Part of a small language model's weights.
Size: 8 layers, vocabulary 902.
Architecture: RMSNorm before each block, rotary positions, no biases in attention or MLP, untied embeddings, normalized queries and keys, capped logits.
Training: a variant of Muon for these matrices, 120M tokens, 14625 steps.
Each number is 50 + 12 x the weight over the matrix's rms, rounded and kept within 0 to 99. Layers, rows and columns count from 0.

# layer 5 attention output (transposed), 320x160, rms 0.0981, rows 37-63, columns 80-159
22 35 75 52 41 51 54 49 51 36 53 56 76 57 60 59 70 70 41 43 49 73 24 66 54 60 44 40 44 64 59 36 69 55 48 41 36 42 49 70 59 55 65 40 73 64 53 56 54 46 46 46 30 42 48 67 50 44 50 49 63 49 58 52 61 54 64 34 51 38 63 50 40 60 59 33 66 49 56 65
53 78 32 44 33 36 55 61 39 29 49 78 49 43 30 51 58 72 97 42 52 50 48 66 50 71 69 46 62 50 49 40 49 50 54 54 45 21 71 27 65 56 57 61 50 57 57 57 56 46 59 57 51 41 48 40 77 47 64 64 31 43 44 49 31 39 44 62 55 60 21 49 56 67 41 32 69 38 49 62
48 60 44 60 35 45 51 66 25 49 48 38 65 64 77 52 35 50 24 48 56 46 61 46 27 48 55 29 62 59 50 62 51 72 47 57 32 65 47 46 45 61 27 37 31 53 34 60 58 29 49 49 54 64 48 59 52 55 25 44 56 68 60 44 56 51 33 76 63 41 60 52 51 36 62 74 67 26 46 42
79 68 76 61 63 58 46 44 32 69 50 39 23 35 37 66 33 66 59 68 43 50 55 29 49 50 54 75 37 52 38 55 55 49 34 49 41 46 49 59 24 54 64 43 49 46 30 58 58 51 47 60 41 58 49 60 44 51 49 49 29 33 24 58 58 52 45 48 50 63 64 64 58 34 48 56 66 58 37 61
31 42 56 37 44 35 46 55 53 22 47 49 58 43 50 44 56 57 41 50 62 63 56 54 49 56 31 42 37 65 49 58 56 64 58 45 47 41 56 33 68 52 44 50 44 51 37 34 48 40 56 55 34 41 45 69 19 57 31 50 57 70 48 40 50 52 38 47 24 47 49 59 62 38 56 56 70 55 44 48
64 31 57 29 53 49 66 48 60 63 75 44 73 46 49 49 53 54 49 56 40 50 63 25 46 30 24 42 63 53 60 32 41 45 52 40 69 42 52 55 39 74 52 38 37 56 64 45 39 57 58 43 44 46 57 48 29 39 54 57 50 34 62 43 29 40 43 35 59 57 56 57 45 76 67 37 52 47 49 38
29 54 63 31 50 41 41 25 62 81 54 55 50 60 33 50 33 53 51 30 41 46 54 54 74 54 36 33 46 45 57 74 37 47 42 36 51 34 57 48 50 37 35 55 47 45 30 34 39 65 45 42 53 65 41 54 64 57 29 58 23 57 42 61 64 53 42 48 38 51 45 83 44 41 38 68 44 31 44 18
60 66 54 42 69 53 59 51 54 44 48 45 34 45 48 36 37 34 29 57 51 49 60 62 67 41 39 66 36 50 63 44 53 52 49 76 63 67 44 35 57 41 39 37 46 54 58 46 58 63 53 57 56 63 44 44 44 64 49 48 43 62 50 38 69 52 45 57 44 33 38 49 51 60 44 54 47 62 81 64
49 44 23 54 50 44 52 45 63 49 56 25 51 35 50 37 49 78 36 67 21 48 40 44 70 53 21 69 42 62 71 56 46 38 69 24 42 59 41 18 38 76 57 27 50 57 40 31 34 30 49 68 70 38 33 55 48 52 42 27 68 50 60 63 53 44 41 50 23 53 40 22 37 38 39 69 53 73 54 49
74 40 34 50 57 60 69 45 56 54 41 42 34 63 47 57 41 53 56 58 67 42 82 82 39 60 51 66 57 46 65 44 47 54 38 67 52 59 60 22 60 39 43 47 39 26 45 53 57 63 48 37 38 43 50 42 54 28 69 35 45 53 64 36 69 51 36 40 45 57 55 73 34 48 44 52 35 31 40 29
59 45 49 32 40 51 33 50 50 48 46 66 38 47 50 50 49 42 59 54 63 38 37 23 57 62 33 62 57 44 45 47 64 59 21 24 23 45 48 43 67 78 46 54 33 48 48 59 41 40 47 55 62 73 51 62 48 70 47 59 57 50 21 23 46 49 69 31 50 61 51 36 43 52 64 73 44 46 18 48
43 48 55 53 52 60 42 40 55 44 57 38 23 75 59 47 46 54 45 64 35 84 48 60 70 54 47 53 56 36 68 53 57 73 59 36 50 50 47 41 46 56 74 38 53 48 29 41 60 32 49 73 56 34 61 36 47 52 37 58 48 70 33 62 61 46 52 56 58 54 76 30 50 31 41 40 41 50 58 34
56 59 38 70 63 40 53 58 55 44 44 62 63 40 49 70 59 44 42 47 32 49 45 59 44 62 48 47 51 31 47 36 67 41 44 49 53 41 58 81 37 50 43 50 37 32 74 76 45 25 45 41 53 47 61 49 72 52 68 63 53 39 57 45 40 53 64 45 44 38 53 34 45 42 27 32 23 53 29 67
65 27 40 44 65 32 58 62 52 53 39 49 64 70 61 39 50 44 67 52 51 41 42 25 32 34 33 75 63 44 58 39 32 50 46 49 79 35 32 46 55 53 73 31 44 32 49 55 48 44 46 34 42 72 36 82 52 41 46 54 35 48 83 63 45 52 47 45 42 61 41 35 63 31 49 40 34 43 50 45
28 49 43 38 68 52 52 64 66 69 36 62 69 51 55 55 53 62 41 51 64 43 31 79 49 63 54 49 37 37 31 50 47 49 52 37 53 54 51 51 47 48 68 46 59 45 68 35 51 55 53 44 31 77 49 39 49 67 46 46 66 43 46 65 44 50 73 72 43 37 56 34 71 29 32 65 56 52 55 58
42 38 52 39 60 57 42 46 64 82 56 28 50 39 34 53 70 33 32 50 58 48 45 31 69 44 58 45 36 53 51 51 36 35 41 49 35 60 56 33 72 63 48 31 73 52 23 46 50 57 53 75 45 56 57 55 33 55 39 39 44 36 73 38 50 52 38 44 60 49 44 75 56 34 64 59 44 44 79 59
47 34 41 60 48 56 42 31 66 54 62 27 33 57 44 59 40 66 30 40 30 63 78 29 45 38 32 34 54 62 53 48 40 57 50 32 44 37 49 70 60 42 50 67 58 56 59 66 72 30 49 56 43 36 33 57 67 59 58 41 63 43 65 66 48 54 41 61 40 62 53 55 42 55 53 41 49 69 52 44
33 33 45 49 38 46 70 41 62 63 41 30 74 50 28 51 52 46 30 45 81 64 32 45 67 70 59 40 37 41 29 53 56 39 44 51 52 43 51 63 56 47 33 56 45 46 45 49 56 47 63 75 19 61 50 43 62 63 55 70 61 41 45 44 63 42 75 65 38 21 50 60 41 42 52 48 49 45 49 61
77 34 53 68 51 60 08 46 73 43 39 43 67 34 26 54 46 47 57 51 51 49 55 37 62 50 56 61 32 68 58 53 51 26 25 55 59 54 42 44 65 50 27 37 57 53 56 61 30 50 51 59 36 51 60 57 30 78 53 29 47 40 49 42 58 33 77 57 58 52 49 58 31 36 52 49 43 62 57 34
40 52 62 42 63 48 22 37 47 44 38 42 72 58 21 67 47 61 50 19 47 65 35 48 66 34 40 59 67 60 47 53 57 41 56 63 51 59 42 58 23 39 56 33 51 67 60 44 64 72 27 17 52 70 47 58 61 52 34 61 32 43 49 26 79 75 53 49 67 47 60 58 67 50 68 52 67 55 29 51
56 44 46 64 59 39 44 50 24 42 74 47 42 58 43 35 56 25 59 60 57 52 73 72 63 51 24 48 50 41 39 35 70 53 46 40 49 39 34 62 60 61 48 42 77 64 66 54 38 48 47 43 25 21 43 52 58 54 55 60 49 49 41 86 61 33 50 67 66 58 32 46 57 31 62 32 18 35 41 55
59 33 46 73 32 43 56 37 61 73 39 73 71 51 50 44 46 66 26 53 72 44 52 41 30 64 36 46 40 53 63 55 63 47 65 61 44 60 45 47 40 45 29 55 36 37 52 62 59 48 50 36 43 61 66 65 59 42 38 38 69 36 71 54 45 53 63 44 60 63 47 34 39 50 70 57 69 39 46 37
57 70 36 31 47 46 46 46 49 53 49 47 60 54 73 55 52 61 59 57 39 60 63 47 69 38 60 56 38 40 63 53 63 49 63 51 42 69 47 31 38 32 34 51 39 54 63 45 30 44 60 53 56 64 52 33 44 53 46 30 44 44 34 47 45 32 45 50 56 64 53 53 48 59 49 57 62 70 40 36
39 53 59 53 15 43 51 44 60 67 46 59 59 37 25 60 55 47 76 66 59 50 71 49 39 55 49 49 40 51 37 34 35 60 48 39 45 42 86 61 46 39 47 79 32 28 65 45 50 38 60 58 29 45 62 55 56 57 42 48 60 34 29 45 47 53 54 40 27 33 93 63 36 62 51 59 41 30 34 79
55 67 67 58 65 38 79 33 53 33 41 36 37 55 64 55 30 58 63 35 57 53 51 38 62 53 30 38 47 61 65 49 72 48 32 45 47 38 44 49 37 45 65 39 63 45 50 40 57 66 63 41 54 64 60 32 55 40 32 49 44 53 44 48 45 70 64 58 61 57 41 18 53 59 54 75 56 30 55 58
44 53 47 62 48 38 46 58 53 60 48 33 30 59 53 48 53 35 50 63 20 62 54 67 50 58 28 50 46 39 55 41 26 34 50 36 71 36 62 46 34 62 47 46 29 42 56 56 50 46 58 64 49 50 38 78 63 48 52 48 59 60 40 52 46 39 38 58 43 47 50 52 38 43 49 53 65 37 58 47
49 32 55 42 36 40 40 45 46 23 51 28 57 27 49 49 39 63 41 73 44 41 33 38 56 29 59 39 47 44 35 58 64 61 28 45 51 52 52 54 45 64 56 36 69 62 49 60 38 46 38 52 65 45 39 66 45 53 48 55 35 57 57 62 38 51 70 42 55 63 41 43 63 60 35 47 40 54 52 69
# layer 5 attention value, 320x160, rms 0.229, rows 38-63, columns 80-159
40 64 43 34 88 31 30 43 51 47 57 64 63 42 68 65 55 27 33 76 36 55 49 37 46 12 65 62 27 33 59 23 38 54 66 59 46 49 51 65 38 63 50 44 66 72 50 61 50 50 60 50 52 62 45 28 50 39 41 53 40 69 35 43 34 58 62 58 52 41 59 47 52 66 48 37 72 59 42 38
58 42 53 39 15 66 39 54 64 27 42 31 62 56 45 55 58 58 64 56 74 67 66 59 74 42 36 51 24 66 56 68 33 40 35 33 57 51 50 44 53 67 44 34 59 45 34 62 48 55 60 55 53 74 43 71 48 55 48 58 39 37 46 47 49 61 60 46 53 63 41 53 51 23 45 49 57 47 54 45
58 46 54 65 60 48 38 61 46 42 18 62 38 81 45 50 28 52 34 46 54 41 55 41 40 41 51 58 45 65 33 79 57 56 47 50 48 57 40 34 46 45 41 44 47 37 40 50 71 64 46 37 28 71 49 52 54 67 63 40 73 56 37 46 41 38 44 73 39 47 60 59 38 58 78 49 34 47 42 47
25 45 46 55 55 59 57 43 34 54 64 59 39 54 41 41 53 34 64 49 43 52 42 57 45 62 49 60 46 67 59 69 25 66 47 41 65 53 53 49 50 66 46 51 44 29 63 54 34 44 46 58 67 63 33 58 56 60 33 61 57 71 48 47 48 62 72 30 42 62 46 45 66 48 60 39 55 69 57 54
70 68 38 51 49 15 65 64 56 43 61 46 50 52 67 48 67 48 59 47 52 51 68 38 25 50 48 47 55 46 59 41 56 53 76 43 67 68 48 48 55 45 41 68 76 68 59 56 52 42 61 37 63 50 56 53 71 45 52 41 28 27 59 60 53 72 50 40 78 57 51 64 46 45 53 46 66 48 59 43
41 45 48 57 22 53 52 68 46 50 49 27 42 68 49 39 76 60 54 38 78 35 51 51 72 78 66 56 54 54 85 29 38 43 47 30 44 48 37 35 64 60 60 45 58 31 23 45 46 45 52 70 44 38 53 70 56 42 63 57 56 19 37 53 40 37 66 35 47 38 53 51 36 68 41 52 64 54 69 33
52 80 62 47 66 75 63 43 45 65 44 66 35 51 51 74 38 49 55 22 74 53 68 67 43 53 64 45 56 61 26 64 61 50 15 49 53 55 45 42 63 48 62 35 40 50 49 44 60 35 45 31 41 42 45 66 39 64 48 53 48 39 58 73 65 46 46 50 56 49 49 41 65 46 45 52 33 54 45 76
41 64 41 35 19 59 65 48 51 75 59 62 75 64 50 73 55 40 52 55 21 55 55 38 54 44 54 43 67 59 51 57 44 40 40 49 45 48 65 36 63 44 60 56 50 35 55 48 46 50 70 71 56 42 29 43 29 58 35 54 26 55 62 59 69 40 55 56 47 45 25 56 86 57 77 52 38 39 46 75
43 56 54 61 60 57 41 58 34 50 38 58 52 64 58 35 54 83 37 43 52 62 49 57 66 42 49 16 42 32 51 58 44 54 84 74 50 65 48 52 54 47 49 42 32 47 33 52 42 45 32 40 17 54 29 39 61 66 40 22 65 58 50 65 64 36 61 58 42 38 59 41 68 60 39 45 37 49 42 55
36 61 61 38 33 55 43 55 45 67 57 30 37 41 39 62 63 56 28 80 53 43 38 32 54 59 52 63 44 41 74 69 60 75 48 65 45 29 38 58 47 65 35 56 36 50 40 38 43 49 67 68 36 75 41 50 43 67 36 50 65 70 53 42 37 27 52 47 52 76 69 62 21 69 51 48 48 46 36 44
41 29 44 54 25 63 48 41 38 64 36 43 31 59 29 21 50 58 51 32 37 38 42 76 75 50 38 59 64 55 40 67 45 32 61 37 49 37 52 33 53 45 56 63 58 51 33 36 50 57 63 78 17 50 58 45 68 38 77 43 55 53 68 54 53 36 47 57 26 51 28 20 31 59 70 51 40 66 49 63
70 53 50 26 60 30 44 45 40 44 67 73 52 19 53 72 42 41 69 65 46 50 42 53 55 63 61 66 37 34 45 41 60 38 62 57 42 42 57 56 64 46 64 33 43 39 64 64 44 43 43 63 52 44 52 50 16 36 60 45 50 78 40 48 64 58 50 57 34 36 39 41 44 64 59 31 67 48 25 47
48 37 60 26 27 38 43 47 46 67 26 52 47 43 61 30 50 54 39 66 49 58 49 48 28 54 68 42 76 43 36 66 40 60 67 66 73 49 62 54 64 28 40 45 32 34 55 60 53 86 57 43 14 48 52 67 73 44 40 55 59 59 60 51 55 46 36 39 61 37 51 36 66 47 67 28 50 51 60 36
40 43 27 28 52 40 58 46 55 66 56 43 40 27 45 50 49 24 81 34 56 45 41 42 38 70 46 68 53 74 40 48 32 36 46 53 30 61 65 66 68 55 43 38 41 49 48 44 53 52 57 55 40 50 60 61 55 45 45 50 67 41 41 41 57 32 61 52 45 75 55 29 47 41 53 34 65 64 65 44
47 38 46 49 43 72 84 60 51 66 33 65 62 63 48 42 45 65 48 47 46 50 60 58 44 55 38 31 69 72 43 56 46 42 51 40 41 32 45 36 38 64 30 56 46 52 53 49 43 50 57 60 73 50 53 57 32 68 44 55 44 19 69 77 34 50 62 55 58 28 32 42 51 37 46 60 59 49 43 54
56 30 44 77 65 23 85 73 49 51 50 51 56 47 33 35 45 45 49 39 40 42 48 49 69 66 25 29 55 26 53 56 59 37 59 49 43 41 25 47 52 44 34 51 62 63 47 73 56 52 39 58 43 30 56 40 42 36 61 47 63 75 47 54 80 50 42 57 56 34 36 52 64 52 68 34 49 37 43 56
65 57 48 56 43 44 75 37 41 53 48 46 44 36 38 71 59 40 49 35 63 53 56 53 63 70 40 51 54 56 62 29 52 50 42 43 51 41 53 46 56 42 43 65 60 45 45 71 24 39 42 29 54 08 54 72 31 48 46 46 40 45 26 38 47 33 43 59 44 62 29 35 43 57 60 64 65 69 40 55
49 57 72 55 51 71 56 27 41 66 34 46 52 54 44 51 55 45 33 24 44 56 53 42 42 63 54 43 51 56 63 57 47 41 50 48 67 58 60 59 72 52 44 61 37 73 53 41 50 58 42 63 42 54 61 48 44 66 53 46 51 52 46 42 61 36 79 62 45 53 51 61 51 63 53 53 48 21 33 56
39 56 80 49 54 58 23 32 60 48 43 64 37 61 68 60 51 84 64 38 52 57 46 32 52 65 31 48 51 28 30 68 60 63 14 48 52 63 50 54 54 54 43 53 44 40 35 42 34 45 33 41 50 63 75 79 85 52 59 16 53 72 60 71 29 40 65 49 35 43 42 46 54 58 47 46 42 18 67 36
86 33 45 56 38 65 49 29 66 20 67 48 38 29 35 60 38 40 39 32 50 59 51 38 48 33 38 73 37 31 64 43 61 45 58 47 54 54 44 40 62 48 27 41 49 45 59 50 38 46 71 55 53 40 51 57 40 25 48 55 48 51 51 49 59 45 58 51 39 67 43 61 62 69 47 38 59 56 47 47
46 47 50 46 37 42 54 51 44 43 36 52 61 61 52 43 45 83 50 54 42 67 51 49 60 55 46 50 45 41 64 59 56 46 71 48 65 52 82 70 48 40 51 53 34 39 44 37 65 63 46 60 31 61 19 63 52 59 42 54 68 53 56 54 67 40 46 24 37 36 40 24 52 43 49 41 48 44 49 40
45 64 37 47 52 53 35 47 51 55 63 39 58 64 55 52 59 55 41 59 38 50 46 50 61 55 55 53 38 59 27 39 61 49 35 44 48 67 64 45 40 56 59 54 50 43 25 43 55 43 43 58 54 54 43 57 55 47 72 47 48 25 44 49 47 51 45 44 42 69 71 61 68 47 35 52 53 41 44 62
82 72 52 54 50 46 56 42 45 48 56 41 40 23 58 60 48 42 42 62 65 42 70 50 49 57 61 59 46 70 43 35 65 41 69 35 50 52 52 60 38 44 43 64 47 70 51 54 39 42 53 50 54 50 53 42 35 57 51 53 63 55 23 53 48 47 55 65 36 59 52 63 44 52 62 64 56 55 31 39
29 73 63 55 36 66 51 69 59 61 39 35 33 52 61 35 49 80 53 34 68 21 37 61 37 60 60 60 51 59 58 49 61 49 48 51 37 60 58 66 35 33 56 36 76 51 43 44 55 41 46 33 27 40 63 41 57 38 70 61 51 36 49 46 52 58 49 48 44 54 57 38 51 60 46 50 33 63 42 43
51 59 53 48 25 19 50 51 23 67 67 38 59 38 33 59 37 38 60 31 57 49 48 49 61 43 50 46 55 56 63 52 45 38 57 43 46 37 50 42 49 46 53 67 46 31 55 62 44 62 53 70 39 46 32 67 38 50 64 48 48 38 34 55 61 48 43 51 30 44 34 20 51 67 60 40 50 45 33 37
39 53 63 50 62 41 21 37 58 67 60 56 50 58 57 45 64 45 39 64 57 42 48 55 61 32 42 57 44 53 57 56 50 44 45 53 48 31 24 52 47 47 47 48 56 42 69 64 52 52 35 48 49 41 40 49 37 45 57 42 34 71 64 49 60 44 48 62 60 56 26 63 73 50 62 42 37 42 32 70
# layer 5 attention query, 320x160, rms 0.148, rows 64-81, columns 80-159
48 46 56 68 44 56 17 46 47 37 48 59 62 55 28 76 47 56 62 32 14 41 13 62 56 66 69 65 43 45 56 45 44 77 52 40 39 32 61 54 23 65 46 58 56 55 54 72 31 40 47 76 45 45 52 46 40 57 70 62 58 50 60 99 36 35 46 59 26 49 56 57 60 36 60 40 55 42 61 53
47 30 24 46 56 39 45 55 49 44 58 43 46 71 75 13 63 39 39 59 60 43 51 37 62 56 34 65 44 65 35 47 44 30 67 56 59 45 37 66 30 35 59 47 13 56 54 31 27 49 51 33 48 24 56 37 71 52 71 50 53 58 28 27 48 40 63 47 68 68 55 65 34 44 14 67 47 22 33 28
53 67 62 26 62 52 68 41 42 44 50 48 64 62 45 43 57 52 51 49 63 45 64 28 31 34 48 29 80 48 72 47 46 63 48 46 41 46 43 47 52 61 42 37 46 37 43 41 47 57 45 58 58 62 61 33 49 52 40 36 25 58 44 56 62 39 40 49 46 42 33 67 40 55 68 45 52 59 41 54
37 63 73 65 55 20 61 40 61 52 48 46 50 27 57 48 67 57 62 48 68 74 45 63 45 32 53 43 49 42 44 56 61 50 44 55 62 63 61 55 73 58 51 37 72 44 47 26 36 53 31 60 58 61 31 52 52 54 35 46 50 61 44 24 35 38 48 56 44 30 48 57 46 57 67 61 62 82 69 66
63 64 48 35 84 44 66 33 30 29 42 52 51 55 45 27 65 57 51 43 52 69 61 31 18 55 51 42 52 48 52 54 52 37 46 37 57 52 50 41 58 30 40 45 47 31 52 45 55 56 48 66 34 29 40 55 48 52 51 44 64 41 59 65 49 44 57 53 40 44 34 49 54 83 61 45 54 65 32 52
38 64 59 54 60 61 65 53 53 60 70 54 39 48 50 38 49 44 79 56 75 51 61 55 58 54 48 22 50 34 49 49 70 43 32 44 49 60 82 42 35 64 65 48 65 67 50 59 58 55 42 54 61 69 42 40 64 34 66 62 39 75 81 41 66 61 55 73 45 45 50 63 43 60 54 35 56 44 53 24
51 55 54 46 72 49 59 42 43 43 52 47 43 69 55 39 66 74 66 39 54 48 58 26 38 21 38 28 48 75 50 49 59 53 75 51 54 53 47 52 75 56 40 42 36 35 29 52 44 43 43 43 73 71 34 56 40 51 56 48 48 75 22 41 44 46 61 39 60 38 27 53 36 89 35 61 38 52 42 58
26 62 44 44 27 58 48 65 54 48 49 33 48 43 51 54 36 46 62 55 54 49 31 57 62 50 47 43 43 44 45 57 44 23 42 40 63 45 55 42 42 56 41 49 58 54 59 45 56 46 46 53 50 43 63 57 40 41 56 54 62 47 37 60 17 69 61 52 50 66 44 55 58 56 47 32 68 68 49 64
66 64 60 59 55 63 49 14 28 60 57 37 78 49 51 55 59 46 35 61 35 31 38 53 64 78 61 77 40 52 39 53 48 63 67 41 41 43 36 40 43 54 50 59 51 31 45 49 52 67 39 60 48 24 50 47 41 41 42 18 53 51 45 69 65 48 52 50 57 32 49 31 42 30 57 56 39 31 79 72
68 44 54 48 42 41 54 43 52 46 58 64 70 51 66 63 47 69 45 47 56 39 54 36 47 24 39 65 56 61 49 51 56 59 45 54 32 54 26 60 59 34 49 35 28 30 40 45 46 46 33 66 45 48 54 39 50 59 67 49 68 62 33 43 44 41 50 45 19 50 56 62 16 40 62 63 58 40 27 70
51 50 48 37 36 38 54 56 46 26 46 20 69 61 64 42 66 43 57 35 43 56 39 58 56 53 32 39 37 37 38 58 56 46 69 37 77 43 53 61 51 39 55 68 68 45 48 39 64 47 68 53 39 45 25 52 48 54 56 54 52 26 61 49 49 34 61 47 52 59 30 44 65 84 49 26 58 77 74 49
52 65 41 45 30 71 45 39 33 34 65 57 38 46 41 42 35 22 68 52 50 63 55 55 79 62 60 37 39 31 68 67 42 62 35 55 67 41 61 34 17 38 54 39 70 44 52 54 55 61 61 54 48 47 41 34 56 25 63 49 46 52 42 59 49 50 50 60 60 49 68 32 57 46 75 56 43 42 59 52
40 46 45 50 46 53 52 59 56 47 57 50 71 43 27 38 46 35 48 53 50 26 67 38 52 52 50 48 40 43 40 49 65 35 80 47 81 45 65 49 41 47 54 53 58 65 43 58 71 47 31 78 48 34 62 48 39 58 89 67 50 42 69 38 18 42 52 69 56 66 52 59 59 58 41 26 47 55 31 43
49 45 77 45 85 70 31 41 43 56 53 58 63 44 49 43 47 43 50 58 31 50 51 57 61 54 42 55 59 48 45 43 48 51 54 58 55 66 61 31 31 40 49 61 46 40 54 54 43 68 43 31 60 56 42 40 41 42 50 41 46 53 20 52 59 62 50 58 49 50 76 19 53 55 48 58 41 62 54 59
26 48 36 37 39 49 49 79 59 57 55 39 58 41 36 38 48 60 51 66 60 59 68 52 35 36 58 30 41 44 50 23 37 49 36 73 67 45 64 58 60 61 42 71 40 32 44 40 60 33 47 62 39 56 46 54 44 67 51 63 52 76 41 48 41 42 45 43 45 49 60 45 31 39 46 58 36 67 41 46
28 38 69 50 41 80 42 53 60 39 42 22 67 39 53 63 47 36 48 38 38 42 45 54 56 63 39 39 49 29 52 53 34 52 54 61 73 64 66 46 30 56 53 59 59 53 57 26 68 39 45 44 35 47 30 48 34 42 73 74 67 51 64 57 51 54 43 62 83 48 63 37 55 44 28 36 49 73 47 70
58 44 60 49 50 44 76 69 39 70 45 61 25 54 68 48 63 46 57 55 53 33 45 41 45 38 60 56 69 54 60 43 65 78 56 40 37 53 33 37 69 60 53 39 57 48 37 49 34 41 37 51 56 57 51 46 52 42 35 20 55 66 44 39 55 64 56 42 56 45 54 44 48 45 66 63 46 49 68 68
41 25 67 43 31 30 53 47 37 53 45 53 50 33 62 46 53 48 44 36 45 52 36 73 41 37 67 30 52 46 37 37 51 60 64 29 60 66 48 65 69 27 38 38 59 61 40 33 52 48 30 60 34 43 20 61 39 43 48 52 53 46 71 43 39 61 39 53 52 60 56 49 48 59 35 41 46 53 39 60
# layer 5 attention key, 320x160, rms 0.145, rows 64-80, columns 80-159
58 67 58 37 61 51 48 53 39 78 36 73 51 60 51 61 60 48 55 44 84 42 60 52 48 39 53 73 59 54 49 51 53 44 61 49 52 37 59 34 53 61 30 52 54 51 46 30 65 47 56 66 48 74 53 74 56 49 60 42 40 47 51 65 32 37 54 32 64 23 52 63 43 41 55 32 49 45 54 33
36 60 75 57 40 50 40 38 36 57 66 58 72 50 32 57 39 60 52 26 43 38 36 47 47 42 54 48 39 58 46 43 61 75 39 35 41 50 55 49 32 50 52 39 58 53 48 57 49 47 24 71 30 57 61 67 60 66 59 49 43 49 46 77 33 52 59 64 65 45 45 44 44 46 56 53 50 39 49 46
56 36 51 67 44 53 39 69 39 47 59 70 52 31 45 67 44 48 42 52 37 32 43 41 60 58 44 62 46 54 38 56 75 45 68 33 35 32 49 48 29 51 48 68 71 45 61 70 53 73 60 42 52 46 43 71 51 43 64 53 41 42 39 38 47 49 61 37 46 55 46 45 68 44 46 28 32 55 59 63
64 76 46 57 58 32 51 44 68 43 38 31 36 37 45 71 32 57 30 63 48 52 60 27 44 41 53 52 49 58 59 44 47 35 54 47 54 80 65 45 58 77 51 52 64 47 63 48 53 37 49 64 38 47 53 35 42 43 50 65 52 39 57 50 58 66 64 76 72 49 41 54 59 48 47 47 58 82 35 48
57 57 56 83 24 39 43 55 47 56 44 51 42 42 43 78 20 48 34 65 34 38 54 47 51 40 55 41 39 67 42 56 57 46 52 53 66 44 52 50 47 66 45 44 50 49 57 53 33 26 57 50 44 57 42 59 47 53 30 42 58 50 35 39 72 51 47 35 64 34 45 46 68 59 30 79 66 53 61 67
64 35 54 48 54 48 51 60 54 47 48 53 34 53 64 49 46 61 48 51 51 61 59 43 47 44 62 50 71 54 63 45 58 49 70 62 35 64 54 56 60 60 18 42 34 21 36 21 73 46 31 61 32 48 34 52 59 38 52 52 69 35 43 49 46 51 64 56 41 70 36 33 60 54 37 67 22 48 35 49
63 77 31 46 54 34 69 51 60 53 29 60 40 46 74 50 46 62 45 45 70 71 71 33 31 55 60 42 56 48 58 60 75 47 59 38 62 60 52 53 53 59 57 54 54 55 48 46 31 18 43 68 50 59 39 19 62 57 24 44 52 65 58 58 62 57 49 63 78 52 44 41 49 54 49 41 56 59 30 74
56 52 52 47 82 53 52 58 47 45 49 39 72 52 65 41 55 40 51 26 59 53 46 46 49 30 55 64 50 59 51 40 89 60 46 59 45 49 44 63 37 76 37 63 53 59 59 65 53 65 34 26 43 46 50 40 62 70 51 25 49 41 58 60 29 58 46 50 39 43 57 37 53 72 17 30 50 45 37 66
64 45 62 48 51 75 48 48 34 66 52 49 57 45 39 62 43 37 74 52 23 37 37 54 53 81 47 67 36 36 39 36 47 25 73 44 49 37 57 53 35 52 46 58 54 68 81 49 33 51 49 45 66 37 57 59 51 66 76 58 57 29 45 58 52 44 58 44 59 49 59 53 54 52 78 44 61 48 53 38
40 58 52 71 43 56 58 51 36 53 32 49 37 47 68 57 36 47 31 65 42 45 61 60 41 60 80 53 56 51 57 38 44 44 72 56 80 50 66 33 73 59 25 44 50 48 66 54 40 34 34 63 36 61 52 50 47 59 39 26 37 49 62 66 60 47 63 63 46 63 28 37 64 65 50 36 44 66 73 54
53 36 55 47 44 51 43 42 65 59 72 52 52 51 53 57 49 24 40 50 48 38 41 53 38 36 31 48 56 47 39 52 42 53 39 55 56 38 64 64 48 58 63 60 64 44 47 57 43 70 47 47 44 50 55 60 43 51 46 54 50 47 36 49 55 59 26 54 68 42 32 39 71 66 58 67 57 28 47 30
48 46 75 41 58 51 63 33 47 66 58 29 65 53 56 55 53 28 40 40 54 33 50 48 39 58 52 66 48 43 39 40 50 36 41 52 49 47 81 53 43 58 69 52 61 36 45 44 60 65 52 31 55 56 26 62 53 56 77 63 66 05 48 57 41 43 47 56 51 46 42 35 66 45 76 40 57 36 59 39
30 72 51 49 59 65 50 52 45 56 52 43 61 49 37 41 69 70 48 52 50 66 45 71 60 66 54 65 37 53 57 54 27 65 76 72 70 35 57 47 59 35 56 30 61 50 58 59 58 56 39 38 65 62 39 59 79 45 33 56 64 26 38 68 42 46 38 32 48 59 57 37 29 39 57 58 45 45 62 48
41 61 56 34 51 38 54 45 41 36 55 45 53 63 44 37 62 48 61 60 71 37 56 69 51 60 56 51 50 70 56 43 56 43 48 40 55 30 40 35 38 51 75 28 73 50 66 43 25 46 49 61 64 62 24 37 54 54 62 56 38 30 43 43 53 50 45 49 60 55 29 57 38 31 71 40 58 50 62 58
54 43 34 50 63 41 55 59 51 24 45 47 49 41 40 51 61 48 48 60 36 58 51 53 47 43 61 37 62 38 53 54 69 26 40 47 44 25 44 53 49 60 36 42 48 48 57 52 39 52 38 57 41 50 58 55 58 77 46 32 36 56 42 41 45 51 55 68 39 51 48 47 71 48 31 73 47 49 53 58
39 56 64 40 33 47 57 41 37 40 67 56 57 66 42 39 59 40 69 58 23 46 31 59 60 49 50 63 19 41 52 32 59 19 66 49 39 27 32 35 42 40 52 57 78 71 48 60 27 71 43 34 49 45 37 43 36 58 53 44 48 19 64 54 29 50 33 25 36 55 41 46 47 38 63 57 76 27 60 65
44 41 41 65 79 41 60 46 53 42 44 50 35 40 51 43 44 42 64 42 57 60 46 55 47 70 52 40 67 65 57 48 46 60 48 49 52 47 54 64 71 48 37 32 37 45 58 41 71 42 40 48 58 46 48 61 61 46 56 30 44 62 45 47 28 66 82 61 46 64 51 76 49 71 44 33 35 79 21 34